config.yaml
n_layer: 16
d_model: 64
n_head: 2
n_kv_head: 2
head_dim: 64
d_mlp: 192
vocab_size: 2048
activation: "squared_relu"
norm: "rmsnorm"
norm_place: "pre"
norm_eps: 1e-05
positions: "rope"
rope_base: 10000.0
rope_fraction: 0.5
qk_norm: true
attn_scale: 0.133
bias: "none"
tie_embeddings: false
parallel_block: false
extras: ["some layers without positions", "local attention windows", "gated attention", "capped logits"]
init: "uniform"
init_std_qkv: 0.0459
init_std_o: 0.0
init_std_up: 0.0459
init_std_down: 0.0
optimizer: "muon_variant"
lr: 0.0106
beta1: 0.93
weight_decay: 0.008
lr_head: 0.00966
warmup_steps: 0
schedule: "wsd"
decay_fraction: 0.552
decay_shape: "linear"
final_lr_fraction: 0.0
batch_tokens: [8192, 16384, 32768]
seq_len: 2048
doc_mask: true
train_tokens: 104100000
steps: 6415
dataset: "wikipedia_en"
Each number is 128 + 32 x the weight over the matrix's rms, rounded and kept within 0 to 255. Layers, rows and columns count from 0.

# layer 11 MLP down (transposed), 192x64, rms 0.29, rows 121-145, columns 0-63
[[158  69 134 148 120 120 183 176  75 105 144 134 173 183 109 110 134 120 169 128 114 103 148 131  92 171 132 112  69 190 118 110  97  82 122  61 179 129 133 145 130 143  96 162 167 170 117  88 148  88  98 151 133 157 182 153 138  89 135 109 132  86 128  73]
 [120 151  97 189 201 146 148 138 160 120 108 123  84 141 123  67 142 199  79 134 142 128 128 130  83  98  49 193 149  81 125 159 135 129 121 118 163  76 118 163 156 133 127 120 126 192 133 154 147 127 229 132 110 130  71 139 151 120 118  96 172 178  64 122]
 [154 167 131 146 109  72 150 125 144 160  98 191 177 139  54 130 139 137 145 142 144 130 141 113 157 109 161 130 142 172 112 115 156 101  89 113 155 128 120 169 171 124 104 147  88 123 105 137 102 176  96 105 137 125 103 146 143 142 186 137 133 145 130 160]
 [161  89 157 116 110 134 130 120 105 151  57 184 124 111 156 102  70 130 116  77 161 104 115 135  82 170 114 177 113 136 133 132 116 140 146  91 148  70 113  77 209 118 157 142 107  40 115 155 122 146 115 152 122 129 101 131 122 145 135 143 144  38 126  86]
 [ 98 149 136  83 153 150 158 115  94 149 132 134 146 108  89 146 129 129 105 104 164 141 148 149  64 148 100 125 157 111 113 110 146 126 133 156 120 126 104 229 169 152  90 142 134 174  83 118 166 176 104 133 134 143  76  84 165 154 134 134 143 137 162 147]
 [160 131 137 155 131 144 127 119 133  88  96 167  77  85 119 130 133 116 140 148  98 146 142 129 165 193 119 147 134 161 125  53 118  80 159  58 124 125 140 151 139 136  75 130 187  64 101 109 145 122 163  86 146  63 116 144 150 116 145 155 129 132 168 118]
 [178 128 119 102 104 132 112 147 160 113 168 140 108 135  46  62 104 107  86 142 192 157 120 112 106 126 105 110 148 125 163 148  80 133 104  84 134  69 106 123 170 104 121 181  90 166 109 151 149 121  85 192 158 184 128 124 159 153 111 123  88 221 134 121]
 [180 121  74 125 156  87 180 153  99 102 139 182 104 120 113  97 160 165  90 112 138  75 147 100 173 148 118 144 177 163 120 144  99 146 147 152 115 166 113 154 166  96  97 134 139 118 102  52 155 159 150 161 106 131 162 159  99 132  95 137  87 141 140  78]
 [ 58 191 150 121 207 112 121  98 160 132 164 122 162 140 149  76 122 143 150 174 135 173  68 103 158 177 137 139 139 159  91  82 114 143  64 169 153 117 109 128 156 165  98 118  69 157  97 153 109 132 130 136 174 126  84 160 158 117 107 125 143 180 141 114]
 [123 132 101 182 143 115 103 131 166  97 114  91 130  49  82  78 197 203  59  74  89 140 132 157 119 159 129 136 115 203 144 113  81  94 141  95 136 122  91 129 123 116 120 155 108 122 109 139 144 126 126 143 158 168 175 109  93 104 108 189 129 108 101 110]
 [126 122 139 142 165 175 102 112 166 159 143 140 169  87 171 104 111  89 145 106 143 157  85 100  87 135 109 158 142 158  85 115 147 147 160  62 121  95 141 125  90 119 142 116 126  65 144 125 121 186 133 180 130 138  61 144 113 185 109  91 106 165 170 161]
 [118 119 145  87 128 109 130 146 125 108 170  91 143 148  80 104 135 113 178 119 158  78 150  94 147 113 113  90 183 147  79 172 129 197 146 170 121 122  68 143 145 108  34 124  68 138 177 139  76 115 126 134 120 139  97 164 137 131 112 107 159 157 197  90]
 [112 129 112 118 140 156 149 161 183 148 153 112 172 115 122 176  77 153  83 107 148 136 159 136 129 100  87 134 151 115 128 147 150 114 163 119 113  71 112 120 111  93 114 127  98  90 133  96 144 142 155  87 154  84 121  72 198 161 162 162 125 100 169 158]
 [156 197 157  90 111 115 120 121 151 165 149 143 148 161 152  97  43 131 129 109 115 148 127  76 150 128  96 151  95 155 146  83 145 107 100 136  77 141 171 127  80 103 118 137  82 102 103 177 105 173  79 116 158 151 103 143  98 136 122 106 167 188 113  98]
 [173 113 111  80  77 168 137 125 110 175 189 175 144 140 146 117  17 156 141 139  97  82 100 148 126 159 147  79 124 144 117 211 137 153 163 117 103 155  88 183 148 127 171 124  96 168 101 157 100 109 140 109 112 137 130 140 117 178 142 167 114 118 123 111]
 [121 138  56 120 105 114 147  87 133  79 152 129 145 183  89  58 139 108  98 141 120 124 108  94 130  39 131 116 127 144 138 136 207 142 183 173 151 127 116 152  74 118 187 114 114 110  77  94 101  89 139 132 114  80 135 160  74  57 154 147 122 102 145 143]
 [172  86 199 124 147 140  98 130 153 117 110 156 166 116 151  72 167 134 124  88 108 155 135 139 126 104 149 202 104 120 147  99 125  91 196 131 132 117 126 106 144 106 150 142  88 108 170 130 109 110 120 114 160  59 161 169 123  73 163  80 106 115 151 100]
 [ 96 139 127 115 125 210 137  98  95 116 195  81 138 140 152 153 111 149 107 173 148  54 132  88  98 116 152  95  48 121 128 115 152 150 176  53 102 172 166 133 131 140 117 143 119 170 107 103 113 107 100 146 132  78 139 125 123 144 159 101 115 162 122 109]
 [141  95 128  58 163 127 169 107 132 140 101 123 125 130  80 140 117 118 150 150 141  71 158 118 140 154 118 169 115 199 136 136 147  99 118 156 106 114  80 138 112  89 127 117 135 131 114  86 110 149 106 119 113 127 139 153 101 136 142 109  96 184 164  86]
 [112 188  80 212 148 106 147 142 121 122  98 108 119 115 147 126  84 163 109 107 176 118 158 124 152 110 110  58 162 137  99  86 170 150 138  55  62 111  72 112  98 138 129 147  87 141 118 130  88 136 171  96 168  96 158 125 192 152 143 197 137 136 126 136]
 [109 179 133 114 149 119 174 159 113 123 172 112 125 124 165 131 166 173 146 112  95 149 133 111 149 121 115 121 123 102 125 130 139 134 174 146  75 126 125 208 132 135 158 114 142 136 134  93 147 115 136 160 133 120 102 131 118 166 120 175 120  99 158 152]
 [ 86 101 130 112 192 136 127  84 133 135  93  98 131 130  67 132 122 131 126 110 207 100 133 123 148 143  85 106 108 152 133 109 150 148 157 135 137  94 142  49 165 181 138  92 160 105 134  67  92 123  71 111 178 159 146 155  86 121 167 173 162  87 150 156]
 [144  51 112 134 140 126 127 128 110 156  78  88  85 119  82 134 188  73 182 113 172  89 164 129 122 161 110 164 106 114 162  96 142 141 101  92 126 111 141 102 157 168 121 118 218 101  74 204 109  97 162 111 169 161 117  72 103 152 111 156 119 127  40 159]
 [ 78 165 108 163 150 123 131 165 133  82 148 161 139 107  65 109 138 135 182  89 101 137 143 144 116 166 130 138  73 187 108 101 122 154 120 153 117 149 120 150 162 182 135 140 159 129 115 126 111 152 112 143 125  94 160 165  77  96 117 166 139 174 176 176]
 [ 60 151 132 137 137 131  91 179 147 113 166 152 158 169 146 106 148  61 150 166 140 122 165 130  99  94  88 142  79 173 118 195 126 173 150 111 118 107 157 134 142 115  96 135 128  86  80 121 148 161 112 126 139 102 132  69 185 158 144  89 147 147  66  98]]
# layer 11 MLP up, 192x64, rms 0.498, rows 122-145, columns 0-63
[[138 146 131 108 118 146 168  91  91 176 183 117  92  47 115 152 139 184 141 147 112 108 177 178 106 168 165 125  96 115 195 137  97 116 108 135  87 106  79 117 130 143 124 109  97  90 101 160 128 106 145 215  64 144 198 166 125 139 114  97 130 175 138 141]
 [117  73 137 175 142 120  96 135 142  96 131 194 156 167 123 168  76 149 158 152 113 123  95 134 116  92 102 142 170 137 136 152 125 148 133 168  76  87 136  64 135  93 120 130 141 122 158 127  86  56 121 197 136  79 122 122  89 120 102 145 183 106 143 147]
 [133 173 165  94 176 103 160 177 131 142  80 137 131 168 134  59 118 139  78  77 122  88 126 117 145 174 157  73 172  80 160 137  70 178 156 122 137 161 173 106 173  81 167 110 143  73  66  83 116  87 151 111  85 121 113 172 121 185 141 107 149 144 143 162]
 [124 156 126 101  80 124 128 179  85  54 131 152 123  93 144 176 119 119 100 144 159 144 139 170  65 142 144 135 166 112 170 108 106  85 134 125 100 130 108 100 173 110 113  97  77  44 144 102 140 115 107 129 139  59 137 121  83 223 155 151 142 187  86 117]
 [159 140 143 172 119 182 155 128 171  82 146 154 123 131 179 122 148 140  85  95 111 128  90 164 169 186  78 116 171 131 152 123 120 119 149 172 137 209 154 126  93 165 167 150 105 153 132 165 147 102 123 168 171  93 140 159 161 123 176  97 156 127 142 147]
 [134  17 103 106 137 104 137 130 167  67 113 175 101 129 193 106 173 168 154  97 124 145 135 143 107  96 142 133 106  88 131 121  38 133 165 169 174  85 133 112  99 130 187  91  90 152 164 123 146 122 120 161  79 108 133 162 150 117 133 132 139 130 117 138]
 [138 135 104 132 173 140 164 149 152 112 122 162  76 115 127  87 144 100 144 132  93  94  86 167 121 151 105 160 110 142 153 202 132 182 142  81  97 148 182 164 145 157  98 117  77 114 150 147 122 142 141 103 132 152 100  93 150 102  85  56 180 113 133 133]
 [105  87 127  92  94  52 158 127 142 108  96 126 126 135  92 129 132 127 146 131 141 161 172 129  63 114 134 141  95  54 159 131 101  76 127 132 113 159 162  91 124 170 145 127 122  87 123  86 132 110 128 164 149  97 104  86  91 156  94  88  82 173 111 150]
 [142 168 112 100 117 165 155 100 154 119 124 168 153 131 173 119 142  85 111 157  82  86 122 115  48 136  44 143 185  89 161 100 163 101 196 152 139 146 121 119  87 164 138  82 146 120  97  91 107 168 170 111 134 142 137 159 123 180 133 122  98 181  81 124]
 [182 153  97 131 131 197 137 177  79 102 152 150  82 177 105  79 141 122  97 122  77 121 109 142 126 135 110  72  94 123 129 137  87 175 141 144 134 150 138  96  87 180 139  50 155 143 146 127 183 149 154 126 150  53 104 180 179 107 154 128 171 152 102 150]
 [134  90 154 171 146  98 100 136 111 105 107 111 182 149 135 236 204 109 147 148 100 108 121 113 179 156  77 134 175 101 125  91  99 110  78 162 161 112 172 116 144 127 141 141 109 179 174  79 128 134 169 139 101 136  60 155 152 131 132 112 139 114 144 146]
 [108 118 168 164 117 138 150 141 105 119 136 159 110 159 186 117  91 109  88 161 107 106  69 136 158  73 137 170 129  99 115  58 142  80 172 106 143 146 133  82 157 105 182 132 105 117 115 147 144 162  85 172 113 104 148 111 119 131 124 116 161 175 108 127]
 [139  77  94 135 140 128 100 130 128 169 176 171 153 110 108 139 145  93  77 122 106 106 114 119 157  65  93 131 117 117 137  90 152 132  97 207 132 113 112  80 146 126  65 101 132  96 110 137 160 162 156  80  64 157 133  77  84 139 154 101 120 149 129  82]
 [ 97 121  81 161 166 157 161 153 123  99 100 168  81  68 129  91 110 123  88 135 168  78 122 164 168 166 105 181  88 129 154 161 123 176 195 125 127  67 107 123 126 140 134 163 156 131  83 148 188 142 126 138  70 128 120  85 148 124 116  90  55 128 118 157]
 [171  87 103 136  89  83 181  85 119 151  97 110 155 169 112 153 141 146 155 111 148  87  90 169  98  59 166 105 148 124 209 183  93 144 196 104 108  69 184 144 132 101  88 190 119 148 140 160 129 140 137 143 188 129 137 131 138 110 102 115 106 131  54 175]
 [143 129 136 145 114  99 149 134 142 125 151 138 159 189 139 126 128  67 171  86  96 112 127 157 165 137  85 181 113  71 161  84 114 119 157  69 131  93 146 155 126 163 213 112  94 115 119  85 122 117  92  94  80 119  95 115 141  76 130 100 130 160 121 155]
 [169 134 132 119 119 153 109 135 106 104 154 153 130 103  65  99 182  85  88 181 105 116  74 148 104  96 138 162 180 125 123 145 156  92 145 102 113  74 113 132 129 165 150  86 151  92 128  71 128 158 171 129 163 160 133 136  44  95  95 107 148  80 145 123]
 [117 169 132 158 131 159 160 144 116 197  75 164 119 153 124 100 151 142 104 161 153 111 137 163  96  97  96 108 114 151 100 127 122 176 105 144 132 149 116  60 138 101 121  73  59 176 115 125 152 115  99  71 101  80  68 130 111 169 128 113 143 159 136 135]
 [152  97  91 136  96 133  84 121 160 123  99 115 128 103 144 123 103  78 131  62 102 153 131 172 135  84 167 115  49 175 111 123  60 130 169 122 101 102 125 144  98 104  91  94 204 128  92 111 160 127  83  66  84 169 144 153 144 138 137  79 172 131 118 143]
 [ 85 146 139 166  89 151  98  96 118 111 162  62 121 133 136 149 107 113 155 128 108 121 104  94 161 123 179 117 116 149 120 129 100 118 121 109 114 100 156 168 152 139 122 113 114 129  42  84 175 126 112 148 100 124 107 134 135 154 122 138 115 133 168 121]
 [119 128 199 158 114 110 143  94 117  96 133  81 142  56 153 105 110 130 140 137 133 127  89  93 142  89  82  94 134 113 116 129 131 123 129 127 130 147 124  72 147  29 142  99  75 105 148 168 182 103 137 123 142 106 102 151 141 118  51  68 146 138 138  96]
 [116 120 182 170 129 171 139 162 152 112 156 117 101 109 172 146 166 146 120 193 136 137 135 120 170 127 157 162 155 137 126 137 147  74 199  90 135  96 126 109 169 113 148  57 114 153 164 124 188 122  93 108 168 103  78  81 116 108  38  91 126 163 144 173]
 [149 146 169 117 139 158  83 119 104 142 141 104 146 113 132 112 149  86 161 122 148 139 173 107  66 130 137 139 108  78  78 149  68 153 147 130 134 144 187 197 114 180 144  99 145 153  75 147 124 128 153 149 131 172  98 101  75 112 124 104 128 172 191 130]
 [171 178 151 149  84 152 100 103 102 154 125 147 109 154 132 176 149 111 132 160  84 142 120 119 145  95 155 170 112 141 159 198  83 146 173 116 176 211 120 142 145 108 105 105  82 122  99  88 108 105  98 156 146 107 139  88 144 131 161 110  40 134 109 103]]